Weights of a small GPT-style language model, trained from scratch on English Wikipedia: width 64, a variant of Adam for these matrices.
Each number is 500 + 25 x the weight over its row's rms, rounded and kept within 0 to 999. Layers, rows and columns count from 0. Numbers have three digits each. The size before them is the row's rms in percent of the matrix's.

# layer 7 MLP gate, 192x64, rms 0.208, rows 54-68, columns 0-63
076:506519526474513482481475503505464491542508474488493517520537518480510483485513482524516452463506473451496468447537523528507499509496514523542475547484509514454496485484513517518523455522514454
117:502479490457481471530532482469445520507527512491483495509513507511472508493503558499481525460473522512484528513526499472493487430476504544467502528521490475509513469469511447512501470495516495
129:509487488525515494511515522475510534510526470458473483457495470487492514515478516514463465467543540455503477495518503508497509467530480516513494510523457469458472486520504489453522494495564524
085:494515499483497541451499503488507494518481478530515491463524527544491524509490494474525491477464495517465511501504469468478513452505518486529508490485485505554513521534509425468484555516514500
104:453502472484462496503478520479548486510499462533543474507494535461491460466511483508485481509497563514512503508483488520467541480519525496523458512460539496520494499477468484477466498503498526
095:492541479513499514474537500469516473540496517522489503515473432512525507483502523513530455511485494495515519502465507433452534489499518490506479469467533489486493510474503462514533462479475505
093:547503477497497492483489541504495510488456488479472501485504460462517501506516538500521510462456535570481534511521500518466482482499547505514524522518516484533518517484498487483522511532536453
099:487483472508490516453488483500486521528538442471510478432490474486493494505488509458539486493467504496518491446508486514505472504538497500506481542486496502497522501488481559476535466506514539
111:492472494499478479485502469456467531492482500488453492481500458492467509472492508519465497478496544482503497509449505555493553519542461524495481471540518527496494513528495512480506471508520547
116:497518486487447485519471505502515502547552492517504487516491533522514458520506511486518499456479475505553500455507496467456528489525497553522487500512476475494462488490497444523472505507486525
092:468479489512493521507509497540485526520510502544513488528534532533499494516499507522469464509556513518474479516464507444503501451498512491538536513522481520534459519499538507472502547505520527
096:497473439542512488540555462532509521533468506541510507529499492532497486524527525468512525470504493505511475473481512504492495483495502484511493454518492498517469549509505464530460513521537495
063:490531495490549505535533499492577521491550509519489499477521490507510500468508517517454427527523477476520493479469536493502495522505492475461497464484500506504505466518479519497523517509504467
108:490528454528466484500519520514525461520544461513486458498487542537491486513489569520477495489461494493533521502533509531507485493491491500547475532493480466498493461513495453482498508508514499
081:489502536513481468497523499520506489525515468500490457464515525537509482522449466534479458493508448478529495472487487530496522486478485502521505518473505440504481444527487471472530487514520484
# layer 7 MLP up, 192x64, rms 0.195, rows 54-67, columns 0-63
079:494464555509484530503506485531500501498521518520504502558484505530495489513489530473482551522507444518496539504534527480496494556516511490496488474478513550475469525464511481480478544510502502
109:522536539480538489497490491507529497494544497444560520471480543478497481511510490485516506518475495495505490494494494502508520480490502526482475528526456517452494551547467547482506474506528498
107:525522495538503490493511538444505531510530475459490517469523460461518518503481511523502492492514512452493481491553495510526505483498499509482514476521481448456504483556507470467496528489525526
084:495476520504494508491491494498433481542521461467508498528512457466530480537455468502523475523487499483518489487485498490531553482497500556526532527537477494500504533486474477531514496517482518
095:494455518526493533549506490541454503541526498494457488530516499541509521528502501494503511470485506512497505488527498491481515479540553528510546515534493501505523550528534527527491547503500497
095:517480519513479482521504484511484506460472563468482451492512559530491521489505427478475525539501533480498493516487528491525466474528488492485492502463510506507480507472496471512483534495530482
094:531506559524489475503480523501553510508517499519501449478520513527460488511496508488499534504497518494513512488484497503457484507510487489476503569502493490494482477495456499445524551490539455
115:555548501517511542542499519488465480487453510524525479494491514536487511501510514512524492472507511482486563534523522497519453500497481473535525491489471494523476520528525467470487544478506503
104:508508497530489481478479489454467550509509526478470514507501500491472508441482510496526548483530476486498549506508492547510520529508500536484529498523504503490519493527502518414496492504483533
125:506482490517506500497511516486470513487444527513511503525488454492482493471512502510472474513468540488448455489522517474525489434494504454539505488464533522512499491544527503538524517502470507
090:500505490513488484491477466484497479518467478491475527468474483472512499524522512484473501438485572464492540512484490530521484503515456483512526506491434497499534508503447512490460494506507521
109:453523523490500573470489501504476518490518523476507516506494510482530528482498482510509467492501522523533530432526461477502499492550551529507469489482498516473493479474529503493498533488464502
063:530492508508474494511453510511473516477459495478467500416508492508462457555506514476511508463492472525471492489521514519455539516510497457513482488531494508521474481530498485487533498502509513
108:486479503472519544479516479454480569497460527488510509509492490453518502497510468480530485499480487532502487521474476462479511487503535496470512465531531532527522524488504505527556502477482530
# layer 7 MLP down (transposed), 192x64, rms 0.188, rows 54-67, columns 0-63
084:473466548504495491538525513467539514517492502500459496537513506504506469520513491550502508500534470505480516565480535508440496517480509466502461472474496500495474494482510473534530500505539501
114:493503502487498504498516509465452511488516511488487497532534491512477515536519543534503519486473546489490534495530475509512472470486458527461515486547495461510490461428529461517523489516504507
098:472470487456504501479531478490496468509491500567498478521501495503474487484517483484493494523470507547497509611523498497501511488477492506496477497512512510553480497512486477526466501489468507
086:504489497500511502514500492531481532479506579509487525507521499531469525471525513467450496500499492527482541489510507518506499482515495449456443471464501483527497517477498487471506457489524541
099:504520439449497453498512506466490488468518522467509490488504518501525510479516536502492500499505502478486500414452492516541527491541512494471464487465491518478502476477476478514524509519499488
098:476466478485503471530457495529470514552499442524536482494500502496485425496501512506494463495531525514448485553513483527518510489501512503519529487502512514524509501513519501506467481521470533
096:542500475524512481485464525526518505500473471487497487480559493502496512511508492463514516485509516528528488453494499473479472495484520480498532433510500496529446487540518504523533539517494553
112:517497521497548527523509509494486498499448535527533492534493513522500482488487484543509505508496488505499518525489511500491505479482500539502496473504482472503469518500530401499478553443524501
098:522529483496540529511494490502537493503522526537522455485506467514492500537523516462468480511476501477484465596499501491523482491495517494507536493472525480536452488494505499489482507462501483
117:517456491504494469494514509519506497555472514524524480522508462515470484503510480508508480518484529511483507446468517482491486455487461513544488440450476494528494477529513486496552521517494477
101:497499534527512492475517532485489512497531501472508465506485511517486536502501528514544496493495451493508491425532467498496491526496522494494478485533522520505435458530519463506549474486529498
111:482496446547498496527531489501478536535480495544513513532480476541538529517474505470509528480491518525530459475482524494491498474510514492507510481504531524489467505506499419491474518516520496
064:525466508516493495510520528563470505529471502500518481492458487474532500551523530513496512501497468512474495525496496528494492456448514496513468526484544478523476471506552522479538507532513488
097:492498485535467442492512524544532468508490475479495523507486531524495503500519506534502522490491474499498532406484528519503510486490500523520512568502500500468521490505536527496480505515519473